config.yaml
hidden_size: 320
head_dim: 32
vocab_size: 8192
qk_norm: false
optimizer: "soap_variant"
max_grad_norm: 1.0
warmup_steps: 200
schedule: "cos"
doc_mask: true
train_tokens: 501900000
Each number is 50 + 15 x the weight over its row's rms, rounded and kept within 0 to 99. Layers, rows and columns count from 0. The size before them is the row's rms in percent of the matrix's.

# layer 13 attention output, 320x256, rms 0.0961, rows 100-150, columns 64-127
101:91 64 35 11 62 54 44 80 42 43 39 37 79 51 54 81 22 51 81 43 80 22 80 86 43 26 32 41 22 19 46 29 47 39 43 33 62 42 50 64 51 64 61 84 37 40 57 28 72 56 51 69 40 37 40 47 49 52 32 44 62 31 34 49
094:53 75 49 35 52 22 80 57 45 63 45 37 49 96 28 35 50 59 56 78 75 61 86 38 35 38 52 60 36 24 47 45 40 54 21 41 55 71 42 40 47 39 62 42 52 54 53 62 50 70 47 50 37 42 75 36 19 51 51 41 61 52 43 38
102:57 61 36 80 70 37 76 53 39 30 45 80 38 54 59 60 41 38 82 34 59 22 36 39 05 48 47 71 41 70 46 30 63 48 56 48 75 60 53 62 38 55 71 59 46 59 53 26 40 22 65 43 42 36 48 63 21 40 66 42 38 50 85 46
094:42 00 69 44 46 64 25 29 59 47 45 74 43 39 49 37 55 47 22 63 74 71 49 18 52 42 32 37 61 43 83 47 52 68 32 54 35 57 52 61 49 43 31 42 67 29 41 49 66 29 39 55 48 72 42 61 52 20 45 41 63 62 43 75
101:49 47 54 19 33 58 35 38 57 72 27 69 45 70 51 12 42 37 32 52 45 38 76 66 60 53 66 68 27 37 44 47 57 54 52 42 34 45 41 48 57 80 42 41 58 83 70 50 44 49 43 54 61 60 50 39 64 46 42 54 40 37 47 59
100:32 37 37 44 21 48 29 24 49 47 57 19 70 65 40 59 85 31 49 55 75 36 19 67 48 50 74 38 62 42 29 36 45 59 77 26 59 61 36 31 55 48 62 46 52 66 56 26 56 20 48 46 29 36 31 43 64 38 81 67 42 40 24 22
096:50 37 73 62 64 56 49 65 20 51 50 62 44 58 41 42 50 62 88 67 88 27 45 67 37 40 15 34 31 62 81 69 57 68 35 25 63 54 44 44 47 36 59 58 42 27 58 73 49 57 43 68 25 46 40 39 64 55 37 38 29 44 57 43
101:32 62 67 68 43 31 38 29 44 43 55 77 31 49 82 56 22 33 52 52 51 64 55 76 39 46 36 52 37 52 41 69 29 65 57 43 54 35 46 47 75 36 36 59 45 30 60 80 39 51 74 23 69 52 40 77 18 72 53 65 48 37 59 40
106:61 40 46 51 44 78 43 62 57 41 88 39 44 85 63 50 62 10 57 42 38 47 71 15 37 47 31 24 71 69 40 31 51 54 43 53 50 62 55 62 26 54 68 43 39 42 28 54 45 41 32 65 19 69 76 42 56 61 23 74 73 14 36 86
098:50 48 52 78 39 34 24 39 52 78 34 20 32 48 62 53 68 58 64 60 28 50 67 20 53 47 51 53 51 65 12 41 49 63 40 48 69 61 53 50 58 23 47 38 45 39 39 59 44 42 65 53 46 33 81 64 33 45 32 38 66 58 55 58
092:30 64 45 16 54 77 53 50 48 47 44 57 21 54 43 77 40 25 66 38 46 55 40 35 39 63 81 70 73 59 51 58 48 35 39 55 39 66 54 56 71 52 48 59 41 18 76 60 61 56 48 32 73 37 38 34 37 51 54 33 68 54 31 58
095:31 46 68 37 67 81 58 30 84 62 27 53 52 74 32 66 93 72 55 30 32 34 49 52 64 33 46 33 74 36 33 54 45 57 49 72 44 73 45 33 50 47 41 38 60 39 51 25 63 43 52 45 56 42 42 44 54 54 50 34 67 25 37 74
091:60 59 40 80 53 66 52 69 64 33 35 47 26 56 65 39 51 46 77 36 64 45 50 27 49 57 61 49 36 57 47 57 45 48 37 49 43 52 69 53 42 58 35 73 49 39 45 61 46 48 54 50 52 55 65 57 68 60 69 53 65 50 37 52
090:60 47 79 58 55 53 65 48 28 50 55 60 90 42 49 61 60 99 76 58 42 57 50 68 66 54 11 43 58 44 46 47 81 36 59 50 59 60 74 35 46 65 45 67 55 46 59 45 61 54 30 36 46 49 37 45 56 60 38 40 43 49 49 55
091:31 55 30 81 58 66 65 24 53 59 43 66 65 66 56 77 54 54 32 47 47 47 44 31 51 41 68 19 53 39 60 70 44 51 57 58 72 27 70 31 52 32 28 47 59 16 57 53 35 57 52 56 48 64 46 52 33 47 34 55 48 40 40 53
104:45 28 93 47 40 53 43 59 55 84 54 62 37 39 60 55 31 75 59 45 49 47 41 46 49 39 86 62 55 38 28 47 44 59 49 72 45 43 81 64 67 57 53 66 45 52 28 28 52 44 47 51 31 39 49 78 41 78 83 28 22 74 37 56
108:39 16 44 47 16 69 43 66 51 45 89 21 50 68 52 20 49 63 70 35 75 29 48 33 72 71 61 70 61 43 28 22 43 34 39 33 48 37 65 61 29 52 55 52 28 41 34 78 68 42 62 52 27 59 55 80 49 60 42 54 59 32 21 54
101:59 69 76 39 34 45 65 39 43 77 40 71 70 51 52 50 48 52 54 43 50 14 59 30 44 49 40 66 43 36 46 94 31 51 62 43 53 55 44 43 46 44 29 39 56 41 42 65 49 40 57 67 72 74 45 43 47 64 14 53 28 34 45 21
111:63 69 08 70 71 70 67 61 43 40 52 46 65 49 66 68 57 46 45 49 61 58 28 63 77 52 34 45 81 58 75 44 52 63 50 54 37 37 49 52 54 48 45 33 42 58 54 50 55 56 34 78 65 59 23 51 56 31 37 52 48 64 48 68
101:60 56 53 63 69 50 60 46 44 68 47 23 77 85 30 16 21 38 15 72 64 47 41 63 50 20 17 43 66 46 68 49 45 38 54 40 44 31 90 40 42 60 50 44 39 37 58 47 68 40 37 66 81 50 52 32 86 57 37 36 23 43 53 48
103:24 19 41 59 51 56 58 48 67 25 55 35 74 42 36 16 28 36 48 05 51 89 47 40 86 48 53 33 30 76 54 39 69 34 38 73 29 66 29 60 45 38 55 49 61 41 59 61 71 41 37 39 58 56 60 41 61 49 36 34 37 37 38 59
103:51 72 17 66 56 65 53 68 38 41 20 21 73 43 51 59 45 74 61 36 68 30 43 27 62 46 62 66 35 63 61 78 48 26 49 51 46 42 69 60 44 58 54 48 30 64 55 41 34 35 57 52 63 44 48 38 46 46 40 43 37 50 60 22
101:37 25 50 24 56 66 48 48 71 43 30 81 56 62 76 89 72 41 53 35 40 60 38 59 86 54 35 39 48 59 60 63 53 66 53 56 48 61 60 38 40 78 55 30 51 45 52 60 68 43 39 51 52 72 47 58 33 76 30 49 43 47 62 54
104:40 40 23 48 84 52 65 31 16 58 53 52 70 76 44 80 34 61 47 23 81 74 38 44 39 48 52 60 84 52 57 41 62 44 56 37 61 67 42 54 58 57 29 37 80 43 40 64 66 59 37 45 38 45 68 41 53 51 63 28 47 21 57 54
100:49 44 65 50 69 69 47 44 75 62 43 48 35 56 40 59 22 46 23 70 57 42 66 70 36 21 57 33 83 12 68 59 54 63 63 30 34 55 47 47 43 39 45 51 46 38 56 43 23 49 59 51 48 41 39 48 65 51 44 47 50 52 65 61
101:39 36 57 73 58 50 76 51 55 40 55 51 32 65 67 34 62 74 48 64 40 40 53 42 61 66 42 55 58 69 85 74 54 54 49 54 39 59 72 40 49 21 49 60 51 28 35 30 30 51 50 39 58 64 53 64 40 60 64 51 68 53 37 53
096:78 50 66 47 43 22 77 51 42 29 29 83 67 50 74 67 81 42 25 71 30 49 54 64 63 55 44 52 67 68 61 80 59 40 38 63 21 45 28 35 64 27 40 40 36 39 24 47 40 81 45 50 73 43 37 44 33 50 63 60 38 79 47 30
096:31 26 55 63 75 53 32 35 63 44 54 52 83 66 42 42 38 46 63 64 17 73 11 73 58 59 39 60 51 26 44 40 36 42 52 69 60 61 65 52 46 38 40 38 28 43 60 37 52 31 61 68 35 37 43 72 62 44 50 58 51 57 56 52
096:46 42 47 56 51 36 58 89 30 82 61 52 83 35 42 55 44 59 27 71 52 11 87 39 47 48 65 88 45 43 20 39 45 54 62 60 59 51 47 55 44 45 55 56 60 65 48 39 41 64 64 48 57 51 38 66 71 52 37 49 43 26 54 42
093:67 49 49 49 58 43 31 14 41 32 75 44 49 63 40 42 26 68 46 47 45 65 35 61 39 20 56 58 78 70 49 59 61 21 49 72 39 51 54 66 58 81 38 81 50 74 48 42 58 55 71 50 58 43 67 48 60 43 48 69 86 48 46 64
092:06 63 69 60 27 12 45 81 52 66 66 46 33 49 89 39 28 29 49 82 43 51 38 42 26 35 39 47 52 54 85 32 29 62 34 52 47 54 45 61 54 57 38 42 39 57 59 40 83 57 62 47 63 58 59 58 19 28 72 64 38 49 56 66
099:39 32 53 52 50 38 23 18 99 46 37 42 68 63 13 83 62 35 36 59 50 52 69 15 33 68 40 37 44 51 65 21 32 37 72 44 63 61 52 64 34 54 44 47 34 45 59 41 49 34 49 30 61 43 49 53 53 53 60 50 43 82 22 59
100:64 37 27 86 49 30 68 42 40 53 33 26 53 29 22 62 73 81 42 46 38 54 80 60 51 33 71 31 53 71 18 58 42 39 66 29 53 50 47 46 34 51 54 66 37 43 53 36 15 47 51 36 48 46 51 30 54 55 66 34 47 52 78 68
099:37 18 32 45 54 58 58 63 57 72 56 63 13 62 67 59 22 30 39 51 37 46 58 28 39 31 59 37 41 55 61 42 42 58 39 25 68 45 75 53 60 34 61 42 28 42 44 50 52 30 42 54 41 21 38 32 48 72 71 46 59 39 62 44
094:05 45 57 40 23 63 61 30 30 63 97 62 55 39 47 68 79 58 29 45 82 54 60 36 37 35 77 26 49 20 51 48 55 42 65 34 58 61 52 43 29 48 41 43 45 23 56 40 55 74 44 16 54 58 75 77 46 56 45 56 46 62 27 41
103:34 73 26 41 42 64 65 47 26 40 53 42 47 45 40 43 24 56 32 25 64 46 51 68 58 57 55 61 34 42 21 57 24 58 73 37 25 38 42 62 54 58 51 60 56 43 57 49 61 23 48 78 64 58 77 68 38 47 52 48 45 57 58 41
104:55 15 19 51 88 55 99 33 52 51 49 56 63 47 33 60 42 58 23 32 58 61 14 45 52 85 50 35 59 33 52 33 76 54 64 32 50 40 52 62 44 65 58 62 33 67 32 59 46 28 64 60 46 56 37 28 51 48 43 61 37 40 41 62
098:43 35 46 30 26 54 48 34 21 46 37 10 28 39 45 30 58 14 44 46 68 63 66 54 66 48 64 37 42 64 34 67 64 47 39 21 40 41 66 62 38 45 52 51 49 47 54 37 72 42 41 66 47 54 49 36 43 53 43 57 70 56 56 44
102:56 67 54 69 41 15 72 09 47 55 56 46 34 59 91 43 16 81 33 71 64 38 86 20 42 46 50 60 40 43 62 90 54 63 60 56 72 50 56 66 58 52 29 58 47 40 64 53 31 55 68 83 60 51 70 35 79 60 34 64 50 60 44 44
086:58 15 45 37 43 66 23 44 60 60 40 47 62 82 70 40 35 56 40 79 43 82 60 46 75 84 47 43 54 77 40 46 42 50 62 57 57 34 53 16 48 59 55 43 63 26 51 45 59 43 31 63 27 58 49 46 43 42 48 41 80 65 68 53
098:51 45 23 13 44 51 18 56 28 51 44 58 56 36 70 32 71 39 47 53 58 26 56 57 50 21 34 47 53 48 33 51 43 37 46 46 72 52 55 32 59 48 32 45 58 41 62 99 53 61 44 54 56 80 59 33 65 65 49 50 69 46 65 50
095:56 67 39 52 37 78 32 31 38 23 67 54 55 33 46 53 68 20 56 58 44 92 48 54 37 33 32 23 45 71 54 77 73 39 60 38 87 49 40 59 45 56 70 44 72 49 46 39 49 42 51 44 64 46 62 45 51 68 53 36 43 34 61 53
104:43 29 40 35 86 53 80 63 18 22 42 65 42 20 03 50 61 38 44 58 41 39 96 80 36 31 73 39 62 39 40 47 59 40 39 35 40 43 49 36 54 24 51 43 57 15 24 38 45 49 64 60 66 51 51 46 32 48 42 67 50 52 56 74
103:61 49 69 13 57 73 88 49 34 53 50 58 62 46 71 64 40 59 51 55 28 17 53 39 85 41 23 53 45 16 39 62 47 64 46 54 29 39 57 46 41 59 27 57 38 32 44 41 69 52 39 49 53 48 51 33 55 59 18 31 69 53 48 37
092:23 42 32 29 38 59 53 52 57 89 47 62 29 15 55 75 56 46 63 26 57 56 56 84 41 53 41 48 46 81 58 72 56 84 29 48 17 45 78 73 52 49 59 36 38 62 56 39 40 52 49 40 48 50 36 42 43 66 47 55 55 51 39 56
104:36 49 57 58 38 60 60 55 79 84 59 32 27 61 77 29 48 32 63 60 52 68 34 00 58 47 59 51 53 65 56 51 34 50 51 56 37 42 77 38 52 43 36 53 20 58 28 42 41 39 40 30 50 39 57 49 59 57 55 38 65 62 36 41
092:27 81 48 52 34 69 33 57 37 71 36 68 26 56 34 89 60 65 65 46 60 63 75 72 53 58 63 53 37 16 30 67 25 29 59 62 32 25 59 44 39 43 49 54 48 68 60 35 43 66 37 60 51 70 39 40 61 52 26 36 76 44 45 45
100:52 70 66 54 46 56 63 29 68 61 76 31 30 51 25 33 40 68 57 49 46 65 27 61 55 41 79 21 72 57 87 27 47 55 23 53 50 28 40 46 32 43 54 34 36 60 49 50 50 27 61 44 42 56 34 57 57 62 40 57 51 50 53 68
097:54 63 46 87 51 53 16 24 91 60 13 39 79 57 68 54 78 50 38 48 51 74 46 72 22 73 16 56 46 16 67 43 63 43 45 55 23 46 62 62 42 50 43 69 58 46 36 50 19 61 57 26 45 51 26 48 45 52 52 44 53 50 36 51
102:63 47 71 62 22 55 29 40 26 66 62 23 31 47 50 62 58 40 64 45 51 65 54 54 25 47 78 29 56 47 49 41 36 53 57 64 49 48 58 32 56 37 49 67 36 47 66 42 39 30 40 60 64 45 26 74 74 25 64 49 75 50 51 49
096:29 72 30 36 49 49 66 50 59 37 67 74 41 40 52 43 21 39 55 42 14 65 26 56 55 62 44 75 36 65 85 23 34 67 58 51 55 67 52 32 61 58 32 43 61 54 54 45 66 61 57 68 41 40 47 56 40 61 46 35 27 48 65 63